Part of a small language model's weights: biases, 790M tokens.
Each number is 500 + 25 x the weight over its row's rms, rounded and kept within 0 to 999. Layers, rows and columns count from 0. Numbers have three digits each. The size before them is the row's rms in percent of the matrix's.

# down: layer 6 MLP down (transposed), 2240x448, rms 0.0258, rows 1990-2049, columns 224-335
# up: layer 6 MLP up, 2240x448, rms 0.115, rows 1991-2050, columns 224-335
down1990 104:508540485512487473493500490503508513514441563484457495480502475522509566504459474500516524515510502488495564516558508507530489501508486502465521471510477487510473466476485449452498485511500496497483512487491469517485454455565489519549528496494513460494497469495480500488526488485507505465510488453516506467484478481468508518534530500517
up1991 105:509475540463499523462465466465461492487480493464549479533486527457451534516519483513501554466518508490471509500549535516523445520516518456518487495489483493491442525502481550535516437448521482482467524507521500483502477534481483519518507551539511508508501483475494463538462462502530504512535520561504479516470499494506476494504514443520
down1991 103:514476472476517514516519464505543506494506524527487526480499473520556516502495534445452456520493508459489520557455469492456527459496470537476489511527532499506495512506524508471502510507475490515498443526510494504469502490515551499488488481505520488549470507540463515507556505502504438469471522499522511508493448537533551496535522484482
up1992 100:456530479486542492478498535485502514476500509476499482479512540474511478474506539529532488512504515481506509504515473513491494537498503498531501512460485473478494489471460471499546527498456526516530488495524511513537461516479500475542531508511461479491519482489536509460516496452471501507470542463470521549465485517523437466535455450537
down1992 102:510545497533475454534467487513494533486483508461487516512476456494557470501497496528494490503521484519478489476510514550503489499542509511501495492464492535541497509497464518458501528452536465472509529493548536471487485463498467469456460487545517505494505470532498516529507491510525492519498519530523497519496475483513503509480565517479
up1993 105:516492484484527421518482489516501539491475467489506508516528491541484517510489522451458492451520488507494511537488487509473542508473480523530490489521493479532504475475482498495493515531534458487492462520508503502443493511525466518463515505534479478534486539538494492538530533477484486510476458481486501480456522486490478479506512510533
down1993 110:538449501444495459478503542505470527493523485494481465454524484513520509511487458529518554488457498525501520485522541514509471455482467501505510516462471487503469493506531471456483532494482517547495482506498521481469495471493511492531499506540469528472558493491489485454477473486486510495519477511532469524507496521503496492501503525518
up1994 101:492512526477488483512465466530524502514533497471503525493553505489519527525494544504494540492531532495490514518489471500454487499487508508554523530487500490521507538504490496536474522497476476492485517465535500510522532455563454479495493506488501535494536500465480498479469489490487483487511510533479517518520470465474509470519471470488
down1994 103:520491494476514513486488515534498496488462485507488476550526502499488493462481463540512529550479487496484465530484506515495479473509527500474477518525490506520516456535467498489502470443529453492500495514520482501469498492515515490503503533515544504515477466515512504516544497506526485530479529500508490539548496515515439501503514508507
up1995 094:473462523536536429535482486466510519497492502486449499494507545493504477483494498530505497474543488458514475475498495478506509483472523520512479498474512477496519540503491526462544496554535512508477510435488536480500490491472515454479518488516497519504490485507508488507514497499524527553505552460513462504449485481510516493530487497481
down1995 091:488520503520568516496537492464505478500504512488512496530510498488539514492510480509542505520516487526488492488503544491501463470499479465503487471509548544486528491470486493506498498497463507501509469541534477547479537482499542528540476495505499475510543531456443528473472474488523494464514467524466480457527516479495464515460478538521
up1996 099:512492509489498479497489523522500474507528526512487511502490484458444541525522472479461542489517490467509477460546490487515528517518532509468482491489506480493505505503481527496523518505506479505485480505495488505518509523563502502456510442508444492510495515462474497502520493508488505548480489480510523453505514484507508502521440521497
down1996 103:477441501518503466540512493525501485501517536453424534493489490552514479521469469544498432524484494506477523467471526458553467480510476511459533475493462520534461523461491540487528551476470512501499515520506477480492461477538535520543482523529532479465460516526504491497514494491485477489535526472526511521475480537525488485501518477534
up1997 101:498512461590485532522521484524536481518493476498537515539457481506509496471489530527523513493534477482557509543502515484485476515511503545518467504486522486448498522516535500484485487526492498474457524524540517493502498529482480518492454466524481481526472519485477513461486493491490501498520516496508502505496552489508528468499453501491
down1997 095:502506515469514500488484503511491484476502493467512513486515551539490523526512499544528463492463504534438485466494511497476539472499513464465482451466470541514521518494468480488487512511508492499534462507528482469496496470533474481497488527512509459495544526530502516507475481539484494484520481507448516514495516445500464479462486521496
up1998 102:515510501528509501500478532529482501518471473468510534529484506514501478500496521487474493481521501552522495484494534407524500514525498505541492484441521487518485501556524544509471457525511550489482480466537519506481453493460466531469501515462527539515490472499504510507523470509473505550439488493534496451521515487456462516506545498562
down1998 102:472529496477486516530483500481512507530475487544539563502533508483506516496514515506517465489500499499492515489482497510482489505505491506490464485519498503514476527466471524529520538501488436504466496517538489482518538499528496504453472510522445504534528525501507457530524484482489472526527509465532482495484480482509495470493486499471
up1999 098:505447459454487545500505556516501476490523469484508527545491503515483522548485428504490502553520505460506507528486481481475492513459506548486520528533501525489483533468483502470476527513513514535479513480488517516488488496515508457491485524519517512537467499480467508499532522485491518499489471466467465477490504542449480513510511489507
down1999 095:520481553529505520483502512446530523509454491517465502514500550471531498513522497464517527498525499473536537522490487522470455500516496463521479526454502488513448494513502519533514474447508520497479525454468509502509490550493456487482511520507482515478495472465499529480491479498513455504459512539506502470517458481505487513516503501493
up2000 102:516518490497477508511496504511532490493490545473465462479496502532511529531458526519497439506542471486505551458532519465489504499469520479540518503483431525486494463487490481487483523531529517541477533532520505508481523517566444499492489492495502531507515495501522525523462472502510462464522473499502506473519508497472456492539540517513
down2000 106:507483542537515477500472522523427531522507529473484470524499535488544503489520517519504520480514498476532504508497488532539497521492497465486459485508457514507457507482488536478493519519474520519490478461513515483503531534502533485490523509515516593478488495497497513493535495484500493556524489519526551497498460486525503499479543508470
up2001 099:537529486476515526474451482561509499506528517508476527473493484500534491479443452495508490531521521484510515483527511482499516523499492425508542524518509519520461510514487516490483504502459479487491497482515464515469460480539460487500546511494508478529422541449496518467546516524492525505485461521494492522510475504448505437493455501497
down2001 101:531470545497511491496495527499527471514541488491518435563515521487476484482513494501494538515470493500511475546483498506541471534484531545507486469472484482485535481499453457509511458473503509440517488497491524506513520493454463502502507514524488517508545465544534531479488504473490526472499548502493480487546510521481541526528499503506
up2002 092:501486505464475518543505564514568524508514504468471471509455525522522505474486504501475495498477556519495474500471475533489512515523543484483496512482491486490490543493468481531481539507489491519511528518493516463506520546505497517541453510464509483478505551524500493529521512549454485511486520499483508553525494511478475521495484496524
down2002 093:511504498496486452479472471522444461492509491520514477478534525509459541498480509539566536501447497443506481497496481527493504517463471520512479493505469504471481514515483530507505525512475490520537513520512496538491506477504450439476481466512482496497480507506505488455458477500499514495527475549459507499468519472523525511495492459475
up2003 099:460520567497525504487484462496499552492515503495503481545490509494478511481508532492515497527534449499494510504471505545529470503507499547517445510536494540506541489518554537489509485490503468523476511511479506450489483488553481498517508480514484513479481482522511491496515494508510476492488488537533465480464550512548499469457513476454
down2003 094:496498495485537487474526543495502472495527477524508524481551482462487490457492520486503499506530502501556506510506503467497453501427522479494473521527492505525474494506473497515505491498489489506526471487486530501525497488489501509493489495493434438487542497553486540494485497475505511525491540516471480481526467537510512571494464512501
up2004 105:520507516472473455552504508528494498506514518521523542465528487505484521497564552512537497483508491506505506514524536537518445462467487537508503476534542484506487511518452502487435511502495519461516457488504471483489528542539499489442512505507502506501506526519488429529470530487517472544470524526496465523515490514519502474464490498474
down2004 100:524478543484486480501519537522517503515542511520546474494486542554445523485461509496479492467467522546510472537503556494463479500547524492476502532440476527485566545477522498498478446512467481538482484505467493511501487500523512516508482488509503464488512516511477471475496457518466514538485491488473476448503521487513481497518481533514
up2005 102:504518524552488525465540519509487495485503509512480533484473479497527497568501537520527484540501515536502512499513504474497498505472469547583485536496519519532478522508489562496499442505529544451459469543477482499488512528489503523475487499484542526485564530512515500531456470520515493547462463489449504453503547487522505483501531491492
down2005 106:507518466494509478476484520508515537491523474475510480486532525489498505537513537514489525527477483484455513496534473525448480487503534493488490486554493543494509479473523475484477492507477525485513474459470511479524505459500507500456524498500465574530545461478519524444549505489528517471484512471502457514513461510502486481491558508452
up2006 098:495510443487487478505464519471473513501519467529476501523482496530486491503477476528528527515502487508483493474478476512475461489478504518499572534489477478527495452476526539531526478466490502505497465507498533470453490506501525502510514539502467447508560511518548504512530510502483484522477535529503511517525489459503474471535481528503
down2006 099:514527536507500531518542479516494465527478517477529514488546467481533510529550468481443522494470498486509507513524531507505510496469515515462422511470534511452510506479474491510495514522475499496496528489536528517488478489477474488474471482532520460487496484517445496508481518517455489498505475488507452493533531475477522493532514490445
up2007 101:523521495493506460487495499450489538498491521466512498518522472449507479519523499547453484533521505537486514461509506507482489490475523502534520463500485468524485500456511499517529471505533467524509516546528513514496506464490457469468504509467482501490503526470518490484516450491495472481493534515529521525442511518499471476563484519494
down2007 101:482489502490490515478498459475528504513511476501482499495507497532521516508459503484473516480458537469471504503475485491508483545464500503474519504519535528515519499511494492511452512499499498473536539485493510490537550491504497491514484514485482565447525494549491511508524516476503457471515516498485468519444476512487507541485503503533
up2008 099:492462493483490524457482521493514499544498556578465467494500486489484498445467535484471465483455517517527502464507501497507486525478490532520527500495459499495455530525494463530513520492516519536504505461483496528514481536517457506504509511524492511523465505512526513471504453516537453503516484515529532474525514481504475478503493527530
down2008 103:516501479539493443490540493551483484494475503508507513513496531531518515546518474499513511522521462480499488508515465490478507490445469515464520500529560490486490461527495520489508506520512504518487542471527455468480485503491506506500511526469492492477517500490494490507500504472495483514521496505516504534470487494486481530501508527501
up2009 104:541506489490498481491521510528469489497577544484523464484496526500502524523492519499522468481490536483534503493494567477517505466478508489486524449506483497495517520519485496500519545514433486482551486532493530514484466509479529466506465446543561468512514514518493523518526514511569554465462508461496480511469529508452460489487514494490
down2009 100:523486459515486426487513508498519492522490498493506510447505460470533511503520497457488520506452495479488521503464515486478501530494449510535444495541548487512504491485523476448488561523512493480436458485513486490472482490526488474498514519481511542497515500504468447499483532477457494514550462506483508479493486486488494498474561474473
up2010 096:467521536483525470467469506492487493488465537502510491517509489509493515451522504472506481506564509528492477522525460510477447496518450537495517470477488507459480558484499490509516493488519538467469541510458487440466485481502503546515497491496500467508486492538486478488524465542515474491464498481512534479511499501507562461497480525491
down2010 093:493495523509481523499495485521481474475522483521523493534515522483489521479526518489509523498422522498472539513548520514454492528476554511483538471517534518491514491512515517500495481521522454518466450508462548535498504529536487434461480458508516473494487482468511507480520497462550523456478455506505454498500479468515460516532517512461
up2011 102:497526481505522505470497539478531515465524519538503471517502484493500468499572473502518522498512530516478499534464493473476533507495498487522465498486485512504501478491549507480502519526525496475516488475481453503497498502526476513476528489534503514514525500539480452451557482448477469470497529489483480539520504451465458479477466511549
down2011 094:498471463503489522501533459458489511544468501542496510517564518474540523526472453497507477475462495498516479468501494485494490506508525508501507528487519522491486499529499529493502490536460537468509543490490475482499495545491493497505472532501461470483490515468523517505481491541484505524522456537485496486478497503519532495499487498507
up2012 103:502516486509474459485502508505493539495475502544490520470480482464549508501461464505469492478534492481521537472526490503508526543477484488550483487476491500480497488488537481494491537506480454523501532536479516499529533481501556547490502498517462494536483484495517508515475515521509490485516485526464477514539513492468524496558484501467
down2012 110:490449494537492479505475489539503528486468449466531537508519540503465523522490488512497521508508521480499494515466494511540469511493495470506596501521480533494516506527505485483463493523493491498488500510507478494473523491484483470511523525513535489484520531433490483487486488448463468504484508511482534500496564477551491539518514471509
up2013 103:522515475466493522482520505518470519488513503526500541498457486464489502537515459482514506490501517495465484484499494493496501500526508483469479557483527497466546459500494503505478503453455459478534486488506545514509489506494442555461538495494528546544503491522554523472533502507510455467507537525515493530480464512463505502521497494533
down2013 098:525538505481526522486488548471561523509479486528515505488517494511497498487562458469499469513514522527528511571484501486498540527502510524458503510469483445490504527515551498541504559512476536473507479469501498483493491468498537491475510468494516483543467501473501533464488490461485514495513487521516536507488515502464522507477462501566
up2014 103:493514466507480493514509491526509545461526526459512512501525496437519515502510508479478458498503438456468529503497491519466468517509466521482496518453502498475510505447493487522471514516457476531539485499515487535494483490508494540501506548500503477482476490520442522522521493471524509506510493515477542507502514476474486502495497504510
down2014 100:465448486497496487466468470501513543522505539478548526542499518500470456521539488497496494478472524507456519498481480470532484466512477484506508515484454463475523503471468520486515515537503471482482431420520496511461576561481503478496521448481490467497499467491534466502486524480458480501475510517500523479477486511485476485496484510495
up2015 103:504499540501471430484515477523469509473493514531477484490534500519456484484456490470470472484429498466529502524452513505514531512473447482541538555471492529493528521545511491512504496543485441497503515538507498516489482563498493539462507545486490474497500514529517496509499494454499499495510537511457502503493522487480423508474467514491
down2015 102:527457465468520471542502512505510482507496519430478509517506486444548513531518503484538501519490447500522520516561506534441486472511537478445477465449457489481464506475489462495526511530542527504503519490541485484527491535476529495535530496475500502504505493488501514485534521467495473534497514489550484486512474540471520520484509463522
up2016 096:504480510523538468509520456549501490522518481503532491513529477474498496441475545510492555440514524466495529552485520501488494529504481505505427517512492506506496483475490491500466502485493503498521475499506481463515510485497479512494446505533494542544475476522483523522511496476518503468491482464485500520509498499505471563490534488543
down2016 100:512506441512464520491473532498478495507515493487515473487465503482487510483514470518502504525465481520474495493468502542533474497516490485465494539502513612488502515501511512540534528543510480526474512480460536542490517541525520508475511463495490528473497507479467506497503531494517504495474526510476449495508484536510487506510494471504
up2017 094:537510495500536518494556476500450491518514474496502470546508508525515521528550483507519500499511521513469478509476543475497454480521512469444477530498513498536500508524474490513480485480498467503509535496460540475515500483523509470486534519479490509509470492476496510528502524465489537470489499475486516536538460482445465477503468486460
down2017 095:502488554493477499490487500518554468510492472446464506477483461474530466510517483473489474503540484505520533479504474506496506473502494510547484507497492501453506476518508498452481522510532515488508499493525472508490523486491470517515473463467449520452507469479543499458487494506452476461494524542500492462479516461479547492481511528519
up2018 099:514465496456478507516501529472461491504548491497492491516509516462510460490545483526435509511530499472498509489505499488468536530518513539481525477475474456521471497504463529506471459534492476489515505534504493523500533483495550488521471489480543509510511483519520501465527485484495487498509507541463458475485467503506542490501478516537
down2018 102:514487526503497469486534517462497550538462489508499485539499472532466524537496482499496520497437478559473508468479505548476533455479469517503478461519492527479519523518486494558508509491531534504523481458499462501528477505500512503532490528482485482475539514518459525468513471505498477506503479514494562488498486547518464505491503495485
up2019 104:540527499493546478513550529528473542497453497514471506532521512489481495526508506475473487483508445460540497503524499523516507480514471501474451559515480498505515485446465472502531495458524494488529485459525506476503505495489486534503470551476498513490510472589559509515440500498489509492499470532488487491474578536498518502498486513465
down2019 097:466497484506513503522438514503495517530485463494494471517526521474508449517513499471480535465474487515516471477468508542530473523462541539505530517497482482458505518493499517538490463535486523499468486501546518469487552524538490507470502489516500474518527467502517522511495471504514449523506543454547460513463495495503503467496440481547
up2020 096:490541505503532530494502510483496464459507500468504543523487457492505506490490531451498503520505524443468480492514513452482460465537495515520517466550488504503503495542549521518486535508452504517487504535480451481465444490444484497486515475495528452465496496487536473492486487534394517483510526472490519499495517447452481517519525471482
down2020 096:515494518474480527525525490508517534552481492486496469474506560492521531486500490518512468499472490442525486535466520481477521499479537492466512482467523515487528466483480504495499459547470521507499493470490565464535527532523554507515481520530515528562494478489521504478488533503505524516507492480467493526474481516524530483505500523493
up2021 094:495512525464557513568496483558509460466528490502486479507500474498488511484542452517490435479519482496490517511494495512494478510468523488497484514497491504556502435504475491493512528498513528508479502476511454523505537530473489485496513479471471487477513502535518520527472517512490518469474529551489483543493540542501503485496466519481
down2021 097:489485550552531513519537484492502514485493495466548493487487483466489489511495460498497499544484498473509502479480454477501524496494511487484521487480517513501493449501476466512472489490473478497493464512576517485449525496499497513504514436500511531532495489498499478468495526494472531519515467480501462541451483436469475509533531498501
up2022 104:519476510495507546475473511504494490495499538496458483502572514499515547486489483474458516472473486519526466511515556530473457491481510439519506469495500502533523490484509543499492495545555527524484476541443548533481539484522476510506507498489456515501508498540489499474479498498511483501506484517517470495534488474465525522510455486500
down2022 105:481515517468459462526488450498484479517466507496493510528487451522494522481477514533476462513487524517492506496515470513523512481522493520454529540502507493483481527496517470504463509512527431451473483520491488497470543523494494538506496488484484551495512495522492521560493486485490503546499551538538516497553516506483538494514497475500
up2023 102:532505427504515529498518542495493466476557481528474511494516509492483510497531492480502469515493472485476485457483539550491512528480494507539475499513497507526475514491486494482492506505454495474528517533521478486486500492533481516509463487510508476530492479544575499513528522521498538526500502497520495446499487508510528504535504498493
down2023 111:461461509493499549525478475500519523545456486496521450531507464545493495489467477500498494480498517491472478521520512487539477531506499511444486503468464504492524465497498524502491486509506484469490463438498508431532505497507465521543487546509529485507483523543461527538486515516528465493475519486477483518476506508548566490514474540560
up2024 102:499494533504485524465526504504505508500506528522482483492514535491500462501516525480515508502539496465494501497495480524540486511520505507482513503493481473511490507535455477531445465452522482522494532532487482496485497444535515484514546496522505531528523537471483540503475460526551507484544493482462522510483439480512529527498472520478
down2024 106:475508467499487493478420492514465517446527486522508493471492486470501524505471495515489518518470495543485483512481522487535533469495476476472527495487466483514498552512508475508478526508472454532501487491518518448523547522514504493467518494527515552502499440535512485528520468474492508522480510489506509513487561497483494526503508517469
up2025 101:537467532517482438495496508498486458490496534483531498522510501505483512505473525496508510534476502482504504507535525512449499470480511483513563494458504479470543503496539468533511454498516454493504499498509483477528483536516491504519505491442506484499499481496489493454508510521498518503493519497480457490454518517509517479523497507479
down2025 103:447501486543515485495535510473511509521543511521486488487501525508487482501532481549481464462458542490486502502451484510518515505516522477530474528509501473537472524519488514502481512525482481548512468500485490465523517485498479499516448516564494480486448522528503452514553469511502531495510438520487541488494484478482502552515505551552
up2026 099:576528496485531541515466489509517488529496514506524435488517509457492501534456481477497514524478494501476468537467517442481501495465496471462464515481479481539543507510466508474501530485513477507481482495490502507474507505460519501533544493513465502514481501520456496497485486537501484527497525460490540508495510499487468446545526508541
down2026 102:478549518474494457525517493533472519505507522486514516533532516455505454455477532505533507530490531519471481501496550523557503510491514491468573493495505529452481477489533507494530505506473482510515502499532512484539526523533521485443483477468501438512509484502529495502453514523513513504512491539489456485464475482503518501512525473480
up2027 100:490540465473472519520492481502493507507550510506500500506497546515492494478552485490561521505490535458443527473513527508521490487487504492485469510514493515474460513519485527516494487525467527532508481498484501458494511467495507517513513514472475503499488500531507534470473507475494478441490443494500508491488468487503470534510487524484
down2027 100:517479508485504460481538515525489496518471523489502479497496464496498507539524472478469473494522485513520495533534478512515497484525537515497535467509559502497512504498490493483478521496531446489449464516516468484501500542521497542554499495514531477506501525447522510510529524494510491512522516528464484522525477499476507495536518534497
up2028 093:505476463474542483513437497494511545508473518508508483500490450491523492502531522522526471492503537524523481562472503468514515510504488474500497475487465514509489475497516506518455444509493536474501498506514490528487499528509491466502507446467510497501534468525479503510510505544527499504520490486515454488457489473475509492468457535444
down2028 090:479518559508500469508533505507549494502501476463454500496479481506490472510481524473479493495479505497487496511465519540502500477497504593535491505519498527461456523498501520499485465530513495516548521473479521504573505456476498511512482535444493450465481538496471470546435486495547463487479452553481494528516518509505494508535560462473
up2029 094:493494503516495510503503523499516532550479488508476471513515500499532498500515525489496499491458504521533463502528524481495551488553512507487512504470465524521499481555469471495513485570467494522492536479554511508455479534472541439455497540504468481517512515472520493529464494458488532457452502478526494503481485477473494524521512503505
down2029 091:499515524503512492510485500487488458521463446509484496510493504506508529567454544514480508518526453473439532536481505519490517544505481458520457504438510465464494514442490526545487469500503504536501510570481493510519516484520500546507483496484501502481471497532482478498492510490500487556549481494514502493539507505475505480528482489492
up2030 102:523598493505496513512523486484512491522510498480525482489485500486507540507510522511507464494461534471483446529473466500481484491530531491500497483543475506451531448464456480481532478521531500511528495463520499495499476500514462459510500462542473514486529477503525502498550510559513496546525458522471458529502496454501494507524490517555
down2030 100:466484497497548511514525482522451486507514516496531538502483508488473477543495534457480487495482521457469471473537457522491451492475505470506487501528451550463473511532515480514499460501515439489473469473521515495514483490531466494472507500479505562492530481443485480493481463547456520488506514512497474503482503459509499512484530511513
up2031 100:547501502494476502486478486476504479462550460472490508531517507491519488510474528507490464485485513509459500456490514519536469523475511492540521490507463505518474524508494486476457478496548474532512479537535453540506491511481520499500520503520436457536467460512486445498510437521461493495506454496486536510510450549553482538481544479522
down2031 103:528509510521511476501516523471529543504509515537554524523510468520518504529543560529513523489466481474519472533472488435506555514487484502488513500532484526466498481538455465460533503539502539478524495520482515497453542495513497485487503459497524472504469533525510480527486512486488514482465520447512529512504532465519491523480468478511
up2032 109:546493558504487517497492489557519496506487495469506478457508503545505506540492490483479501496512498485541456505528489508466505485542493484508496485504467479481506513528486452512515463509511540494480532475503500484491507475474473501494521453498504560518462527510526469493503461522522510470497483476440548472495468512486444533481513459504
down2032 098:513498482477520500538496470485517511519512485534451521521528458502470447504497518485494518522499510495455503465522504539523508497483494499518486483496489513490489537531572480459457456464495475513502512524505465477484477444504516510457547485531520468491454490517491504494505508549520464493529473484490540522513531483471529471479524515495
up2033 100:514565520487486521533495475517480531500515522490490514452516509536510499502498515497550521503473516479490509485510490491501503522484494517467500502523462473503533513475497511500499486512467486477504521471533493499530523500480488495507553498484455510522503475475526513509521480439482525538483496471588478471508494490470508539533490509458
down2033 103:459465496478485526493498509496515484574483480537507505522512507483497510496475510485476418537497491506531484531524518508483496535495518516492496448491516552525443500484473502511501504510484483518509512460514528534469475492501516467507486496536507498513546498501507555494493521497549447498500528470495536495519496484507501507462473470491
up2034 099:476494470482483518484496458510509519509502489498519530528541574486493487511541511518515524494503505501492479468495536539466489524551530532521482455518464503490491520488502528521471454513497468529527488493535470472506521490499452500499554539449540513461557508477494489474548517495495545524502501458547525458496535534471479495500472482517
down2034 096:507447514542499484464500496493515498497504529480519508553512463478511494489465485503533460504511488479477548532548485497495461495485448519538527522517518512502522538465429497486528529503515535494494515473502489511520484512531509521514448492477510465538464495465501500548457508513480470512458478539474538494503523483504527501494518493464
up2035 096:486522536485531500508488470493480519489453538486509499519484525471495497473498473519501484448500499535453485518462482508509469487498519527498483493532459482518483510474494516509529492497531519524507529487471497496543497510498489512443464506515506520512507476471509477519490459524488507491486477523485500490503469512502533525522465522497
down2035 098:499501504479504528501511496523525515496508475510471513508501493540538491529505455478477500534516442485547466515501500513484537519516548503526474516518473556465537495491493498512499521481497490502510514476488527481507491500500500540528511533496493474480547476494580525500463501494509482500478507464475498508555479476483442481493499491522
up2036 095:517492484497474511497479533510476500464549501467488503520473501516548513511499507491535499515476501480507505481479471494481463526518487490460457515485428495503493492484495533496478543512509487519506507499495497514473496523523442486486504535492501455484456508506538524535501488525534516513497476516527512502496502475481536478434528490491
down2036 097:480485487532494515521470488485447473505559516464458456525495463521516513496532483495477543470473517518479515445506500528502534503483481459530483489476505486496519466509540446569511462490445470528503457479499467479500499534456506467508522508443509497471476526468491549478507526490483486476473463517496482512472485521528482507495490531516
up2037 101:505506527482502487548467476497532477442503494517535508448483505481541495487512506485465498516487521494530480522520509448510521519519460481520508478506461498480508531472494528496538482470539497520498431478522511461467475525485477447452483548478521520513485509514528552500518501534482461474484511544479501538484524511535507501575481480399
down2037 104:498460489511494539460527520506529524508515490449517466503536524500486494531518502518512513477511550541479476518484547514487462469476513508475499491500484506499510506504506497491571475507516497496437511500499520510506542520485508503515464453497477517494504498483495521494484493576477496470492539487511529540530451460477515497496528451480
up2038 100:539544482529511528508543511506531471476500463491523481482483509497521519476511493484528465523526492493494502510491530520499498500488506495502472496502512507452499513493485495487526517495548504495510493485487520493492516482506514500463490439500517513464451464524504542483515431483524484467468497502524466522527501495490491493478524501486
down2038 104:504505528484498521452495499527497503497514493489484514502512510478519518509504512520521468490509513482502465489501494478500480461474482474517492468509496455494516537475505524501533532408549512493523510489458442509528432543470496476514509514519513496528512507522517529509465484507475504504508510530548517524537557540507486528467458498478
up2039 106:500468485510464533539525501516513482527520518513453491515514502552524482505472492511486501483522539516488538471473489469517493498545470502497494516514473505506474515533475527483504498471486520479492465486484474514502486545481485530513519495485515522449487488478578487504471534465504542514541488507462473489549497496522487482524527517479
down2039 111:498487548533510516504511535499474490489573498502474487526535520498501514485565458456498507523527499502507505511569454513534493491492560468504519476514474517543526478476494459445481482446513546520504467536494477488478459507460512472490474463512532461509475485514516505498494481517487509540502514460458479523514545525492517541488514481507
up2040 107:537472486499472486452481488483504495462469503534493497514528510480509535494501497500535486566506502499479507458522477490500512511511478479527436525507486499512488474516532558510481461443522484499495516486495487440469547518510524464509504504500519494487527509513509515446523437483492473476489529507529467500512523479498463525515482561425
down2040 105:557483517545518520498504457513449522517479483539510484461507528495514492498506480520499514491521505581529480495523527490497537512537510513471509500474521473510534526470516461499510486446520475451497509491478539457496452478476507502479489482508475521514453503502455523501494502493472496525563476511519468522544528542501474461500498497455
up2041 100:475482530461477496512480491527511506508490484562460515518493501570465503479451508485509516472495481481489470465484512506491507501527509514538497500497500474525498506539502466521538493536521477499522476486458518524466519513500498502547524513483491533492526482511527443458501505479500491536489498522531491456512502517466538466490504543475
down2041 098:448538516483532514457492516521524454474489496480510467538550471482500530521523499497517536493526502550482555457518557478524469477511503514493520508501506529479498494502475500500454496491501454482462501515475457485506498520513466498532450513477501513483518520498488526552485512500511490493499505502504511515459522480431483514500512515506
up2042 099:511481533500479518490467446503508468504536517482481555462503497513484508501492545495486478551501523495538502517492485474538490474485505493510485489519546484466440491494468513482493478485451529522514514524488487509440525465503480535561514513482510542497437521521479526497472488476495505525541501488499484515529493466504477484521533498501
down2042 102:499530517481511487526542533500479471538482473466490520483469520529516488506476514482547516484500515510537471463490492513502485511548492488482485516459495509493569520496495519472437486493506519500485484520512493527485531450457518490468534516507508474476483486467512505498501432491466514460483523492486456497478483463535545501507490500518
up2043 096:530506511523520504469533456471504514469494510506490476504508495484450528523559482483505492541527528500471478517465509531542429454503493500466534537480485517464465508509513544448489507540507488495464513468476512483446480486467527542525536505486491573548482513531463468470466490439460472470498492510547501503548556461521528518463515516508
down2043 099:491494515528467503489480548493520453521524475473481554520532478488486524480494504502514482485491543536564545484518516476491545465473508464538489498493515489513487495477495474529528505501519491486489497484513472511469468552530475544513493511464532542513493475482510528530512546450552521548483502495455498498532499475497515550508527500513
up2044 099:528479489533524509510512511459544491508500488529500508494445479509539519488502510475501470476477488495502506514513483529480480518500500473499474463476513525501464429529508532509503493531527475467459502529522494490493474545474525494519455510533484480550520489509456484497509445516506484505475512507468501490497503492453495529507470480522
down2044 098:493454506477510490560503518518456527527512471515527480486517488508519483474530476538518464509511482443511492491515489516522540472472546491486464506495497473517525498456472487523512492518504525497524493558497566503555494514492509514503482521494519474507477515495531462493468513487490533509487521535498525522491549533507495559497485509540
up2045 107:536531508489510471522543499511458476514532495497474518491474520532510490507487519500482502493508525465526517522512507532464486508510487507488515503532495479493460491538490499502520497526501505500477499497467488474506466505494502477512494494474451479488509503481486507534529498508464516453454484478493516488538488539490479558515522502494
down2045 103:460505496543521475501517475469512534521473455552470541495478464467502519498524512531490515549496474446474480529517511497530465503481481532502499514517464499510531503495486475519505517506515483520520491490520518524473477493534549489516482472491514466467463488529497552522500504519467486500515480501508517470483525484564489524488482491511
up2046 102:496505490535515500490494515503462482535519481545532511480490500511513530531468505529481517462501488536476503504456448504478469528493481551467475497457543451473473523506492545508493474485501507508533522473478520459520498524480523482522494490512494476496476498505476546503490520484488495511526460507517498499470496484517484495497493474505
down2046 101:542463546487514479490507449520553497432499521547493542557515508499487511476509560476576500460534511495498449495504494516510542492519505503492497481541511536516507521461503500497479481463515542494486476526531532528451484502496473483468516496513519431459493509480509449525505503552429502472505492542487493457467483479496554486532513520525
up2047 102:502499502525531472547528536484477494496514500506485472502521495520506482455511478499516498464482526456508456478448501507499507524506447507517456526494501536525490485523544476475516490494501516498508521538483464524464487465534468453544519461478497489508510485532498488492538498528541509503528479530483496520491524497493508456491523477536
down2047 103:463476488516478524448488474490473512504510512476543503465479525482504528493486502536486549523503522541488488528535530496479494486553475507499510499536507456496531514486502501473511487455522517484470513488492514506451510524473483476470466458492530501498451483485483476492513481483505439522481497521538461565490468482498521501455538495464
up2048 101:479512464493480472517511482499483459497486525494499449482520555489509459513489511523486448469470491454479493530475526516514459522481502484480426510469526501513495460456531532497498474526523536513496495531495469500535504494507508534529460478524545480521444523472529453557489490513505461510490549511539492534500505502515467522471545497536
down2048 103:491517536526473549488530531482536463480470506499498477511504490486499512490474509550482497491544508535475454478482493502479509477480492463527474517530500460505510487525461483536466465518491512466505483524471448472494509525478417550470484518511521459500472492502525476522475506514482496497498517525488522492509526496471464489494525502536
up2049 099:497509461526509507470487528528506475448493485488471467541476485511516521504510485545497480507494502536478440485482461494526498536452464514494482522505532505489503495497471509500483465484461480483556540514489537585517519497521518545469493532485521436543502501521496506537499496521500542439512507501527535496526505503490560513500434524465
down2049 099:471464510514497538534504535491574533470538500544496517495509516521493507532543513479516496511498508494476443478514519519525466502497501521512498484491495499471490545518490469471477480515483520483543484492558481459476456476504449516481534547509519449480504488526506517518469471504478505491509504519507498492472515483470491507538486511504
up2050 100:512499521472522534461533495478493430496537549479473489554514490546513465503503487548511465492487479496536498515442481473479467530516481530518539491520540518549505511493483486489505464491557505528514514536480509517496476508522500477510466506504525499520521508495482489463517503486475509477496511509517482537499490476512501530520497523467